{
  "n_head": 8,
  "n_kv_head": 8,
  "vocab_size": 32768,
  "norm": "layernorm",
  "positions": "learned",
  "qk_norm": true,
  "init_std_o": 0.00395,
  "init_std_down": 0.00395,
  "optimizer": "soap_variant",
  "beta1": 0.95,
  "schedule": "wsd",
  "decay_shape": "linear",
  "z_loss": 1e-05,
  "train_tokens": 511700000,
  "dataset": "wikipedia_en"
}
Each number is 200 + 30 x the weight over the matrix's rms, rounded and kept within 0 to 999. Layers, rows and columns count from 0.

# layer 4 MLP down (transposed), 4096x512, rms 0.174, rows 1567-1580, columns 0-255
224,211,232,203,224,269,182,211,158,243,226,191,176,228,220,237,230,190,260,206,212,134,203,215,198,212,197,235,182,233,194,175,201,199,190,212,233,232,175,242,150,193,165,194,241,162,212,222,243,175,237,259,218,193,240,192,282,224,178,205,210,195,220,162,211,248,172,198,145,190,174,178,202,218,163,184,204,206,266,177,229,175,281,186,240,207,191,171,207,209,191,175,177,211,196,176,172,212,172,208,196,181,228,249,243,221,195,206,206,170,214,238,232,180,200,199,204,215,216,172,198,183,193,152,189,181,167,163,224,170,254,161,186,176,230,183,293,153,217,222,174,188,208,233,283,248,157,170,179,215,208,209,178,236,229,184,222,203,165,221,206,250,196,238,225,204,176,192,224,210,140,224,243,207,127,180,185,166,106,253,191,192,201,169,212,182,197,218,212,194,180,143,227,226,219,163,230,201,182,173,198,226,228,228,200,177,218,231,196,212,150,268,191,203,155,179,227,212,206,204,178,112,215,167,127,178,191,190,165,240,122,160,199,246,229,192,217,131,239,209,182,220,186,234,162,211,219,214,200,142,182,114,115,178,160,151
192,208,247,136,211,198,200,138,180,193,191,164,192,139,231,164,186,211,198,209,193,248,196,247,217,224,196,191,176,131,135,259,187,184,259,228,285,173,170,148,225,219,205,196,158,225,158,166,192,230,225,209,198,172,186,219,185,174,181,255,230,195,188,180,124,156,176,239,265,188,187,153,247,200,181,129,231,241,236,247,197,191,161,191,254,173,215,179,188,199,212,222,178,234,227,188,192,203,163,208,240,231,198,200,226,226,168,197,233,200,221,169,188,152,212,187,202,179,247,253,151,187,187,207,242,211,227,231,160,202,175,187,208,239,226,245,193,206,218,166,185,200,200,184,196,174,241,202,207,164,167,211,215,235,258,156,222,197,130,171,168,226,209,193,193,250,217,227,175,230,222,165,166,217,205,242,216,239,226,250,202,200,160,217,170,242,216,176,203,224,217,195,180,264,218,213,184,176,210,204,196,213,148,155,181,209,204,172,178,221,176,175,185,161,218,200,254,222,163,128,206,189,278,219,207,192,266,208,152,208,225,201,231,291,202,232,228,212,187,182,174,223,197,268,159,237,212,220,197,171,214,176,191,201,205,193
199,187,129,171,220,254,209,182,184,224,226,171,193,225,186,173,156,205,181,213,191,147,149,215,247,161,149,203,205,227,211,189,240,183,192,210,193,175,184,209,241,189,191,187,177,169,189,205,206,199,137,156,247,204,210,228,232,214,201,156,227,268,200,174,210,187,162,208,155,172,188,154,207,217,174,185,157,176,169,170,201,200,252,184,213,200,233,167,227,189,227,200,221,217,155,191,169,199,224,189,183,217,189,165,179,191,180,184,184,202,218,233,158,196,206,250,198,163,148,230,189,230,156,183,228,213,265,184,163,244,212,224,186,260,175,214,166,245,203,210,185,185,195,208,186,193,161,233,201,141,176,190,180,205,216,199,182,173,179,184,207,215,215,158,229,202,170,190,193,219,193,213,162,154,163,230,221,241,211,215,217,159,162,220,216,135,232,229,180,218,240,226,169,206,228,175,155,227,203,225,174,239,217,210,174,251,192,144,219,191,241,227,158,170,184,178,191,186,221,201,166,142,218,231,209,215,233,174,209,198,195,250,174,202,176,173,220,158,165,175,139,244,205,184,220,195,242,194,194,215,175,164,195,188,183,186
199,195,208,215,257,216,219,202,207,206,143,204,178,188,175,168,217,207,222,226,154,218,156,243,227,167,227,227,215,239,177,198,175,211,191,246,207,204,220,196,175,216,177,257,190,190,175,195,207,224,174,208,198,197,194,114,202,218,225,189,167,166,217,136,161,193,226,156,164,211,176,187,202,191,221,220,169,203,211,180,195,171,227,176,184,179,226,198,183,222,140,185,185,203,170,189,194,228,171,210,159,191,192,205,185,215,229,235,218,186,235,231,167,183,185,253,203,193,182,226,163,172,178,208,157,131,171,203,198,197,232,155,191,215,190,198,182,211,199,200,192,166,240,144,225,165,227,254,231,210,235,194,200,176,182,185,225,169,187,223,222,169,187,227,178,184,158,219,248,226,178,225,204,189,208,229,213,208,211,202,148,235,180,133,138,227,176,185,216,220,182,165,202,201,142,177,253,165,219,160,194,206,176,169,151,213,146,199,160,241,182,213,186,199,228,248,230,204,149,222,230,207,230,193,221,200,197,233,231,213,180,233,200,144,202,165,172,228,213,178,172,203,190,252,230,210,164,181,180,199,207,168,213,218,174,216
256,187,255,196,246,214,197,173,214,217,184,224,173,188,219,191,194,233,208,198,203,180,233,240,224,214,247,203,204,207,220,175,221,195,171,197,150,203,222,165,176,186,152,145,221,187,228,199,191,226,163,245,247,191,162,155,232,205,176,196,236,166,188,168,193,152,165,232,212,219,220,188,214,233,215,190,222,193,204,176,160,176,203,216,182,187,209,204,200,197,192,216,179,207,245,212,160,231,221,175,170,208,172,185,212,226,176,164,212,193,169,183,201,161,195,194,163,160,158,229,136,165,237,198,228,187,187,248,177,191,164,204,212,243,203,252,102,172,231,167,175,205,230,165,154,194,158,240,240,199,166,180,159,174,132,220,188,159,215,173,163,214,233,137,230,222,176,190,190,204,157,189,192,180,210,216,128,241,224,191,213,215,163,176,219,193,197,189,196,205,197,195,169,209,184,159,247,191,212,196,176,164,165,197,236,205,216,190,177,201,241,237,206,213,257,196,221,159,200,211,161,204,212,251,245,217,227,231,224,221,184,197,199,231,189,192,177,239,174,163,259,186,224,209,151,189,235,177,200,278,238,201,226,197,185,205
207,196,205,198,154,196,194,190,185,234,205,277,196,226,140,225,195,201,251,204,225,205,230,141,172,244,164,199,177,212,179,213,216,190,213,272,196,216,204,192,236,182,222,218,174,253,208,224,188,188,194,241,116,172,137,187,153,203,197,197,250,216,242,239,258,224,230,241,251,206,218,193,201,195,194,196,156,165,154,207,224,178,166,178,189,208,190,194,250,230,224,198,136,203,168,209,234,190,158,190,223,214,194,178,192,184,204,166,226,210,234,171,203,214,191,178,190,149,192,263,223,157,217,231,211,225,168,208,190,185,185,223,136,141,201,213,212,197,197,230,226,191,210,310,273,190,237,179,192,164,247,213,206,237,184,219,169,179,196,257,202,199,226,149,192,116,143,223,213,247,260,140,178,199,215,190,214,204,196,226,153,259,198,204,192,219,144,209,274,178,232,186,200,217,196,244,214,204,210,185,248,266,169,172,141,171,181,110,145,234,204,202,197,207,253,211,204,200,161,198,174,190,199,250,247,185,189,178,141,183,248,177,204,185,202,279,198,189,177,195,154,235,186,245,179,186,198,190,176,227,229,210,212,139,268,216
218,238,200,161,215,231,217,202,216,202,211,234,172,196,173,214,196,155,186,190,191,225,183,148,179,199,250,222,155,211,194,232,163,123,179,214,197,191,228,178,186,224,177,182,252,184,197,192,184,238,192,273,196,203,187,238,173,208,188,197,211,155,185,177,222,199,175,228,184,181,168,148,254,158,173,271,209,198,167,179,203,178,165,204,197,176,221,232,218,194,195,200,175,252,182,196,227,216,226,192,201,190,186,239,218,199,207,169,241,203,167,239,213,157,175,231,246,171,193,198,216,199,209,136,135,217,229,230,225,187,197,216,172,177,182,178,200,191,170,153,240,208,230,169,162,196,208,259,235,183,244,185,166,227,193,175,162,194,93,212,181,240,213,220,219,187,188,205,265,223,202,224,165,237,182,212,220,163,188,163,231,164,204,204,173,268,257,164,193,241,223,201,212,177,220,192,185,163,207,185,187,217,212,217,177,215,117,199,183,252,199,180,207,205,164,210,196,202,225,201,229,209,204,287,247,237,211,216,214,164,168,209,230,214,156,191,141,245,203,194,226,204,145,196,215,178,243,197,168,182,200,169,212,218,206,204
201,215,188,215,155,177,214,192,224,190,205,207,228,171,185,188,204,195,171,147,237,191,177,229,182,225,189,214,162,203,192,230,176,209,195,206,184,181,207,139,204,161,139,208,242,254,184,156,168,145,261,222,194,168,158,199,166,230,180,171,211,218,208,96,190,182,183,213,239,220,188,250,163,178,201,196,167,187,201,173,224,176,244,156,185,223,234,129,181,197,201,181,155,172,204,216,199,228,219,212,236,178,170,243,195,183,156,171,208,214,188,236,148,174,206,218,203,152,193,244,237,249,243,219,190,231,194,169,233,220,164,186,120,197,194,206,140,268,199,201,204,176,215,169,203,199,195,256,188,205,196,209,161,158,143,223,192,202,172,155,165,245,200,228,143,188,209,228,219,182,234,192,207,210,206,187,236,184,172,189,199,204,234,182,193,209,183,216,163,192,202,167,176,187,251,174,242,182,222,209,183,174,170,235,205,183,185,164,173,208,230,202,217,200,182,208,145,198,233,225,220,192,187,188,261,201,139,240,176,179,189,107,216,151,170,211,176,211,181,235,155,189,191,175,185,100,185,250,196,224,216,176,205,211,208,227
218,213,213,190,201,171,186,211,233,253,193,204,258,207,222,206,180,137,163,166,251,196,152,227,175,234,199,199,194,165,167,166,152,175,174,151,149,138,186,228,170,205,192,178,183,226,208,195,188,242,204,128,166,182,244,182,215,139,176,176,180,253,249,200,208,194,153,190,177,198,183,203,190,202,206,241,262,182,214,144,183,172,168,169,167,201,232,224,221,262,187,171,172,201,165,174,164,165,127,184,166,181,229,192,187,239,242,188,235,229,179,213,190,177,220,246,214,215,189,206,203,240,162,153,228,172,103,215,220,182,196,223,218,152,216,193,167,228,221,216,227,209,214,219,216,212,178,197,174,175,226,261,200,225,187,236,159,181,205,217,262,233,219,247,184,225,201,235,189,268,152,219,237,236,231,182,190,240,220,199,209,185,205,210,257,272,241,177,186,169,215,193,194,99,237,179,185,191,155,200,198,234,231,249,143,179,195,176,203,219,211,229,225,207,174,206,190,231,190,249,206,159,234,184,219,199,159,197,184,172,186,163,175,232,238,200,173,243,225,188,245,217,194,203,236,206,198,246,229,179,233,138,206,216,218,177
191,197,218,208,181,229,180,181,195,112,150,195,180,239,188,181,195,166,272,180,136,194,248,181,140,202,172,175,170,156,205,196,148,254,198,145,208,180,185,246,207,142,212,192,269,172,267,330,226,248,204,230,234,236,167,175,218,155,178,225,203,181,199,248,224,117,207,151,186,193,228,160,233,208,176,96,224,135,163,222,200,189,196,197,247,191,268,247,177,231,201,241,188,205,149,281,240,201,222,227,224,185,173,220,169,163,167,153,161,211,206,262,230,200,215,196,198,221,225,161,199,217,203,229,185,222,250,207,173,169,175,200,193,161,173,154,181,199,217,258,236,200,181,233,170,260,257,192,217,213,164,165,199,288,167,145,229,191,270,227,205,174,182,169,255,150,183,199,168,199,223,220,169,192,176,154,151,117,207,155,218,173,228,214,216,157,191,176,168,202,205,148,248,199,210,199,233,273,220,205,233,197,218,120,149,286,226,203,204,197,213,202,170,201,169,202,163,199,199,230,260,203,163,222,171,183,243,229,282,219,232,252,241,213,181,130,232,243,198,207,255,219,208,211,190,172,178,175,154,175,179,155,219,188,221,177
154,205,233,174,175,197,199,199,260,148,194,170,227,226,151,150,210,211,198,169,207,246,150,228,174,183,232,210,214,183,180,194,219,186,154,200,194,183,182,222,164,221,216,152,192,193,183,168,198,230,178,237,178,130,186,201,220,267,272,228,190,200,242,242,255,243,167,238,204,268,144,202,158,171,191,241,205,142,194,210,202,206,234,208,214,231,184,213,247,180,190,226,205,171,222,208,200,189,239,195,148,184,208,224,201,216,199,178,198,237,196,211,213,279,163,242,172,172,188,222,212,174,234,136,190,166,174,197,234,190,179,223,289,187,188,192,212,196,226,220,209,228,187,210,214,180,218,172,236,188,218,193,215,161,168,196,221,247,165,220,145,181,165,192,142,187,230,217,243,182,195,238,239,195,207,218,174,183,238,154,230,231,208,201,178,217,179,202,228,188,135,251,199,217,197,206,242,202,193,214,148,231,198,219,207,198,172,210,198,163,188,228,234,219,199,185,208,179,182,213,167,207,255,179,200,219,134,200,218,220,211,211,178,250,174,247,212,203,233,183,175,184,229,189,153,331,178,262,170,221,190,177,214,172,194,143
209,217,246,200,226,218,125,178,156,209,208,189,151,170,173,191,223,224,202,209,228,169,218,173,176,214,178,193,240,203,189,196,214,173,214,167,194,176,149,226,209,175,234,200,202,152,224,191,201,140,161,216,170,202,207,205,222,185,187,216,215,231,181,218,174,153,214,227,231,229,197,168,163,199,215,215,188,194,194,272,201,197,213,220,174,181,213,207,207,242,218,197,232,251,178,184,227,194,191,207,208,159,242,220,135,258,209,212,228,185,231,189,189,198,163,233,187,249,195,151,175,130,177,182,267,218,249,234,157,194,183,194,190,227,174,171,184,149,200,170,198,163,137,185,185,262,222,230,255,228,207,166,240,179,186,250,197,180,121,161,236,176,293,203,204,181,156,192,226,174,240,166,143,199,176,197,248,214,223,235,217,216,168,199,199,179,192,242,251,174,194,209,221,160,204,193,229,191,219,195,153,212,196,192,258,263,207,174,201,269,191,200,177,212,259,197,194,171,260,215,167,165,180,198,161,187,195,152,200,225,198,201,201,172,198,190,200,187,203,182,223,195,216,172,189,221,174,208,190,199,193,184,69,237,179,196
179,156,212,197,164,230,151,241,173,245,244,248,231,216,154,173,180,202,176,196,174,209,240,227,215,190,243,218,271,227,177,181,156,204,227,181,204,163,165,203,205,246,201,174,254,158,194,201,211,182,243,171,200,190,221,228,223,117,239,156,228,229,220,208,262,216,230,217,215,195,207,153,217,238,250,166,192,245,233,182,219,217,180,229,211,220,189,137,212,226,179,167,202,208,195,156,210,187,172,232,187,191,224,178,219,245,217,197,223,196,229,184,215,168,192,199,192,201,157,236,208,212,212,163,216,171,257,213,249,195,187,208,218,222,179,237,212,200,182,180,256,200,201,166,178,144,161,183,227,200,210,202,213,189,174,185,183,164,181,205,212,186,208,169,193,238,218,198,146,238,230,220,226,245,195,210,164,152,271,231,225,197,218,207,194,205,173,190,157,227,176,199,176,222,171,191,244,201,227,198,241,210,140,140,222,257,210,183,191,199,212,249,144,176,218,142,225,195,170,158,160,216,188,178,273,204,171,162,189,161,184,194,229,168,164,173,175,157,222,172,208,236,238,188,176,200,220,229,239,191,195,225,197,147,199,202
196,169,179,217,152,191,196,150,239,214,222,196,189,157,185,194,224,201,136,200,234,181,209,263,162,173,203,215,251,208,277,141,191,187,224,189,262,145,295,227,233,235,159,129,173,101,130,212,180,184,170,162,191,115,189,238,186,233,182,294,217,113,177,201,171,183,216,221,177,168,208,196,179,209,228,217,170,224,212,224,187,203,217,244,230,218,207,126,194,174,181,191,130,233,217,183,203,186,227,111,175,171,200,227,160,212,130,207,238,212,203,191,174,122,219,149,149,166,204,175,225,196,151,215,223,190,175,173,143,157,191,146,154,164,205,194,248,203,217,192,237,172,184,213,205,172,240,164,234,185,199,328,170,214,184,194,197,159,205,226,240,222,192,184,166,168,211,230,180,145,210,207,162,201,175,237,140,214,204,140,158,168,146,261,216,212,214,150,196,211,137,194,180,216,212,220,148,247,204,192,171,220,190,197,204,170,208,129,186,197,189,187,252,196,210,196,164,198,206,184,256,186,180,158,255,184,179,177,210,196,236,121,186,147,195,200,169,224,180,163,218,241,187,181,212,189,227,220,210,235,251,259,209,194,242,219
# layer 4 MLP up, 4096x512, rms 0.171, rows 1568-1580, columns 0-255
136,205,186,208,225,135,244,278,169,180,183,182,244,240,238,183,187,207,253,182,200,221,250,148,207,240,190,194,176,205,226,232,234,198,235,173,221,223,212,199,223,202,220,197,221,166,214,219,234,213,202,179,185,180,212,158,262,194,194,184,161,169,172,184,208,159,203,170,223,182,158,179,168,197,164,234,182,199,162,227,183,216,220,211,188,217,214,233,231,190,193,230,184,251,203,136,220,156,210,180,161,191,193,166,173,262,193,225,175,157,170,161,238,156,255,216,214,227,177,228,203,202,221,215,241,232,208,225,196,148,181,179,191,185,196,212,212,212,247,196,196,178,183,184,256,206,246,193,197,231,229,173,214,175,196,231,200,181,229,193,208,194,205,145,227,203,210,178,196,219,207,195,188,178,179,219,175,243,259,165,213,191,229,188,203,204,193,229,183,194,196,142,197,159,236,186,173,204,192,196,155,190,192,251,237,168,139,202,186,191,103,189,187,195,242,228,200,180,171,219,249,199,179,202,174,242,158,184,187,241,167,212,184,217,237,203,155,270,213,160,218,176,197,226,162,180,170,233,159,175,159,194,157,219,179,159
217,210,210,237,211,208,219,160,212,221,183,221,198,199,202,237,216,226,176,278,189,238,239,200,189,238,188,241,202,170,207,275,160,170,205,199,242,199,250,213,243,218,207,243,214,223,169,193,158,242,178,203,198,198,221,203,242,233,180,252,248,200,247,181,195,169,204,199,185,238,208,217,258,249,209,188,158,197,210,236,216,216,208,197,238,209,208,180,216,289,174,156,212,190,305,189,205,253,213,175,185,161,198,198,127,229,226,159,192,177,267,150,222,193,208,169,230,268,222,171,194,178,205,198,197,181,216,178,218,223,167,171,121,215,184,189,200,150,209,220,165,192,154,165,201,229,189,206,222,201,183,229,187,200,167,222,192,186,221,258,184,225,175,203,183,160,178,179,208,191,167,160,250,187,190,153,198,185,223,217,208,202,214,257,165,183,166,203,145,205,167,213,186,162,182,193,126,205,227,182,217,192,155,241,200,121,209,200,212,200,266,213,210,205,190,251,148,194,204,224,187,210,226,217,156,202,243,224,139,117,204,214,198,227,188,199,158,204,233,257,218,218,176,154,223,168,199,234,168,214,193,228,198,212,238,251
248,203,231,209,219,144,195,200,146,141,194,175,173,250,161,194,188,209,169,221,214,170,196,191,223,201,167,129,236,182,188,188,182,179,176,230,258,150,134,186,230,187,221,201,200,159,231,215,204,219,215,179,196,189,168,263,179,181,188,213,177,244,249,202,181,191,209,202,224,275,167,258,201,262,158,209,170,222,156,254,206,221,210,206,233,194,191,212,231,168,146,280,185,228,224,223,192,233,223,224,184,194,176,225,179,220,220,195,238,221,172,243,209,173,216,240,187,249,170,220,217,241,187,204,223,237,198,123,198,235,167,238,215,220,264,193,169,184,177,133,200,218,143,239,143,260,255,188,163,178,160,188,194,238,145,222,199,173,299,161,190,184,201,210,200,203,215,218,217,196,235,234,211,178,220,195,176,256,238,197,175,228,204,198,201,179,186,185,219,183,186,254,147,210,174,212,169,210,227,210,258,191,196,212,227,100,217,173,239,181,268,238,168,203,211,196,227,170,168,246,170,227,223,204,214,206,189,186,185,178,177,142,215,161,226,132,235,245,191,214,219,229,196,218,182,182,175,205,193,227,184,169,213,177,247,253
193,190,189,158,154,206,165,208,225,185,238,210,264,223,236,222,200,210,249,245,213,222,154,213,193,216,204,116,221,193,237,244,186,175,214,188,216,228,182,248,178,239,199,183,224,209,236,186,187,236,193,174,194,214,169,208,154,222,210,177,219,157,201,203,207,285,221,208,174,247,188,165,208,180,173,190,190,235,236,218,178,198,206,190,216,191,185,169,174,197,229,196,229,165,157,198,201,172,245,284,221,239,193,245,241,227,204,175,234,180,218,170,227,200,174,226,181,226,200,167,193,144,187,178,198,201,248,234,206,225,198,238,198,251,197,164,210,231,177,183,213,223,169,204,206,176,185,203,176,166,228,114,241,192,195,204,221,164,207,239,198,220,215,243,213,195,201,203,239,209,193,152,190,202,137,230,137,189,187,213,200,210,171,202,164,194,247,222,241,200,279,205,205,197,246,221,240,192,183,189,154,226,244,203,191,167,197,203,266,228,220,156,215,203,221,183,201,231,163,164,266,200,168,264,281,260,167,247,171,218,133,168,227,179,236,238,157,181,220,209,199,206,176,194,148,233,180,192,209,209,187,133,179,164,242,169
165,207,190,203,199,237,218,153,197,197,195,208,221,210,222,188,237,189,191,171,178,204,160,148,247,195,155,147,172,229,245,192,227,175,115,210,201,197,206,215,203,185,145,185,172,200,164,223,224,186,162,196,163,259,188,203,186,201,219,211,150,193,176,200,222,162,181,178,187,149,202,230,154,202,202,197,178,135,196,170,134,164,216,227,186,209,214,221,237,193,223,210,252,196,218,208,188,179,181,211,179,214,189,169,184,217,171,212,238,231,222,225,213,193,169,176,199,217,209,198,203,191,212,188,207,218,239,211,198,209,162,160,164,236,196,260,218,187,190,181,281,228,190,229,197,220,148,229,221,177,239,211,194,181,183,245,147,180,165,217,193,212,240,171,247,245,181,190,186,171,173,250,189,224,209,189,164,224,142,145,260,172,160,177,192,239,200,222,182,207,232,181,200,228,173,220,161,216,181,230,247,210,263,207,217,212,198,235,176,223,189,190,194,156,189,152,200,214,254,226,168,202,205,155,214,187,249,213,190,269,247,180,206,247,182,166,165,210,196,178,183,229,203,116,187,199,151,199,233,175,235,203,230,166,226,188
156,158,197,182,215,224,210,188,154,192,198,181,184,182,198,200,248,211,168,200,243,203,184,153,197,179,161,164,238,226,236,184,216,178,277,201,181,252,174,207,195,219,202,157,179,212,200,192,200,195,243,172,213,181,222,207,229,177,241,223,152,229,249,244,198,195,153,223,207,217,204,181,200,174,232,168,164,222,210,217,256,239,221,220,198,200,219,206,166,218,221,183,215,175,176,188,172,223,232,174,226,159,189,198,177,209,247,216,164,168,211,229,127,224,203,227,194,254,175,181,228,188,256,278,231,182,170,172,185,206,235,212,231,198,168,245,181,166,194,204,179,214,237,194,206,181,199,239,228,185,264,262,180,192,205,224,155,225,230,196,206,193,194,255,173,249,214,204,146,198,206,202,177,250,217,192,180,138,166,212,195,208,226,196,272,235,168,198,217,151,172,235,198,182,161,197,197,201,219,212,195,201,209,187,224,218,200,187,237,182,203,223,183,241,205,201,228,195,204,203,134,197,233,215,183,173,241,161,199,206,167,156,214,149,218,203,235,163,209,180,167,194,230,231,249,192,159,198,197,163,200,186,203,207,156,176
197,197,162,209,180,190,228,228,196,174,235,257,252,171,197,191,182,169,219,215,169,199,210,185,236,201,197,228,207,201,159,202,236,173,226,201,261,176,215,202,157,205,178,200,216,218,198,231,226,218,120,228,197,199,216,222,215,180,236,181,187,181,202,204,223,181,203,216,234,196,184,159,207,199,189,200,224,180,186,157,225,198,165,231,210,193,238,238,216,221,187,225,195,203,211,178,193,174,198,243,176,121,153,186,180,207,203,198,178,197,193,149,182,212,188,175,171,192,209,234,156,212,193,199,302,162,201,153,198,191,206,228,145,154,185,205,204,146,181,198,181,204,188,195,205,202,150,180,190,219,234,170,154,187,166,248,278,193,200,249,199,120,208,190,219,174,212,224,125,207,253,184,203,251,294,208,206,159,151,187,183,207,177,155,197,222,259,254,191,209,195,166,236,263,229,183,248,226,202,165,236,176,187,208,236,199,245,182,229,188,216,221,185,192,193,224,218,164,223,190,182,198,187,201,140,200,206,135,206,212,215,198,208,183,169,200,208,215,207,212,221,197,173,205,215,166,217,175,237,168,189,241,204,176,158,235
138,178,178,202,183,211,245,226,162,224,208,160,201,160,223,209,179,154,184,205,230,194,227,210,185,148,171,168,193,196,154,266,203,202,151,210,246,288,244,196,237,176,184,223,161,251,148,216,158,202,209,195,225,167,162,169,170,222,217,215,191,226,212,215,217,214,232,233,232,209,190,197,210,185,180,190,228,234,191,217,232,171,147,168,257,234,174,165,235,219,194,198,211,269,244,234,184,163,184,210,190,202,154,260,206,207,160,190,68,186,221,228,210,212,216,215,175,260,236,277,215,168,161,158,178,235,245,208,157,185,140,172,178,234,210,235,192,214,99,186,171,169,152,198,258,195,190,243,232,270,189,192,209,179,211,134,167,286,195,180,174,200,142,109,166,176,210,175,217,213,245,232,140,215,144,215,183,183,169,222,172,192,225,207,157,192,224,237,193,228,150,190,181,215,219,232,164,219,161,136,224,170,195,190,192,244,213,191,251,181,180,163,264,169,234,190,189,214,238,194,200,163,207,249,208,191,205,259,185,224,210,248,198,241,160,197,185,286,195,224,194,222,184,181,179,167,231,173,214,223,126,149,136,194,247,168
161,152,190,246,236,219,222,231,184,200,189,206,180,163,203,203,187,201,189,191,204,215,156,204,188,219,182,164,221,238,153,213,225,192,209,165,156,126,137,191,137,187,196,183,143,164,170,165,240,190,234,234,219,188,120,233,181,209,235,246,169,207,230,204,164,169,211,252,155,202,234,204,171,213,239,173,181,237,230,217,179,238,199,213,238,214,157,254,186,171,226,234,198,196,221,203,207,227,217,206,195,202,182,193,236,241,229,221,207,199,219,285,185,172,256,198,148,228,214,145,172,155,197,220,177,232,262,254,99,187,171,163,173,221,176,228,189,236,232,204,224,177,159,177,150,248,201,239,176,171,237,257,233,183,215,229,253,223,238,222,162,198,248,160,172,217,197,161,250,182,162,217,152,193,208,179,157,208,170,175,234,214,192,147,156,255,162,220,212,254,156,190,212,281,187,192,190,221,189,155,208,212,226,187,229,178,209,198,196,214,237,135,180,203,199,214,209,195,172,177,241,150,148,192,222,229,170,210,168,176,184,173,183,209,188,176,239,233,164,192,218,228,179,284,195,250,258,254,217,174,219,176,207,244,231,187
156,210,214,195,192,239,196,232,175,160,267,215,236,222,202,198,213,147,183,295,194,217,218,184,184,204,166,206,172,260,197,216,254,226,204,216,243,192,187,170,199,191,206,221,191,185,135,245,171,206,135,130,161,163,144,253,243,211,207,211,212,216,146,182,221,168,187,238,191,193,235,201,169,263,188,238,188,150,132,251,181,188,251,158,164,251,228,236,217,205,254,205,193,159,193,221,210,215,194,185,194,224,212,198,216,231,228,182,148,236,185,176,196,166,168,182,150,206,188,189,174,264,198,227,218,183,189,111,185,169,163,204,196,213,241,205,164,173,236,168,233,199,194,159,225,237,174,246,232,153,224,255,215,246,208,201,195,247,179,233,204,179,160,202,193,195,242,222,198,214,255,181,284,236,238,214,170,248,222,212,241,161,204,243,222,174,221,161,175,180,252,205,201,213,195,180,206,196,143,244,194,217,172,197,212,259,204,249,218,138,149,179,186,222,223,192,216,214,199,226,219,175,239,196,173,230,205,163,262,214,228,158,212,179,226,149,236,174,174,170,172,163,156,294,136,159,194,144,190,189,219,263,231,231,167,203
178,199,97,206,190,125,228,190,228,161,205,225,224,203,165,156,201,245,244,167,168,243,202,189,207,211,243,236,218,199,167,222,227,168,255,204,200,201,208,235,223,233,199,224,140,163,244,191,167,205,185,200,208,212,193,220,203,222,195,200,156,160,264,152,216,200,153,206,145,239,212,217,198,193,167,253,199,190,254,150,181,190,213,217,183,147,200,181,172,173,197,235,138,152,181,231,245,167,190,170,230,171,203,217,252,152,186,155,191,198,201,235,212,238,211,254,269,202,231,210,192,173,230,216,188,146,216,218,211,246,266,179,246,158,199,186,171,278,183,240,220,165,192,186,176,196,183,191,180,204,189,226,201,258,180,243,239,209,163,219,163,212,231,201,202,240,227,177,223,254,209,205,260,200,187,175,217,138,259,163,193,196,229,194,181,226,217,191,217,262,180,199,171,241,175,244,254,235,201,192,226,172,243,218,189,217,159,153,156,167,175,178,209,182,187,240,265,197,168,151,187,208,192,167,225,199,194,177,198,185,226,211,186,178,210,206,188,168,222,201,235,209,177,255,186,182,219,210,230,211,173,204,235,249,251,146
161,200,240,223,232,213,157,200,195,248,231,211,178,190,200,237,221,166,201,208,210,231,239,214,197,170,174,217,219,190,223,223,168,212,202,216,239,167,211,181,183,213,249,245,178,219,218,206,192,177,210,232,183,147,208,158,194,216,198,162,207,178,188,202,192,207,205,239,218,163,201,193,236,169,222,181,170,203,178,258,145,163,226,247,207,204,186,169,225,162,231,187,230,192,219,185,191,177,203,227,191,190,153,189,228,205,205,184,147,231,172,261,224,201,237,163,143,201,189,207,199,232,187,191,159,175,181,236,244,216,242,164,183,181,203,173,201,199,197,167,189,218,166,218,216,176,189,127,223,165,205,188,189,200,199,204,177,215,198,220,230,201,225,212,191,251,245,205,171,234,182,224,254,200,178,193,224,169,200,191,269,196,180,211,241,177,181,207,195,200,183,201,207,215,216,187,187,189,219,186,202,164,215,185,235,218,202,191,172,241,194,178,151,227,167,213,173,185,202,192,228,163,229,222,159,190,207,186,213,240,242,215,180,174,196,191,197,183,200,237,186,170,222,223,234,176,215,182,186,190,180,171,180,240,204,224
217,212,254,212,204,172,251,184,178,250,182,201,146,188,177,143,196,123,210,205,221,194,216,125,249,239,212,258,202,195,225,206,170,237,215,205,177,229,164,204,224,217,165,228,249,176,222,183,224,183,149,206,181,195,205,217,235,241,240,236,214,206,181,213,193,189,197,190,172,190,169,173,192,152,166,159,216,176,175,206,181,223,224,190,145,159,189,208,184,186,188,228,155,175,215,104,221,192,163,212,189,183,203,123,222,213,255,226,173,140,268,226,223,237,201,153,199,221,195,225,168,154,228,169,182,228,203,212,183,236,253,205,136,206,122,188,211,156,185,226,188,230,197,243,255,235,202,188,264,173,206,195,226,173,195,185,190,210,176,212,210,199,184,184,228,172,216,190,223,176,198,247,221,209,184,181,261,152,124,200,226,145,179,220,235,191,195,172,209,228,216,245,196,219,208,206,230,188,218,114,185,252,178,220,164,222,219,206,198,217,211,198,214,234,197,144,231,177,193,222,178,201,226,207,189,188,243,160,241,216,195,190,205,209,286,167,192,227,210,192,174,266,240,279,234,227,204,162,181,228,207,194,218,203,190,193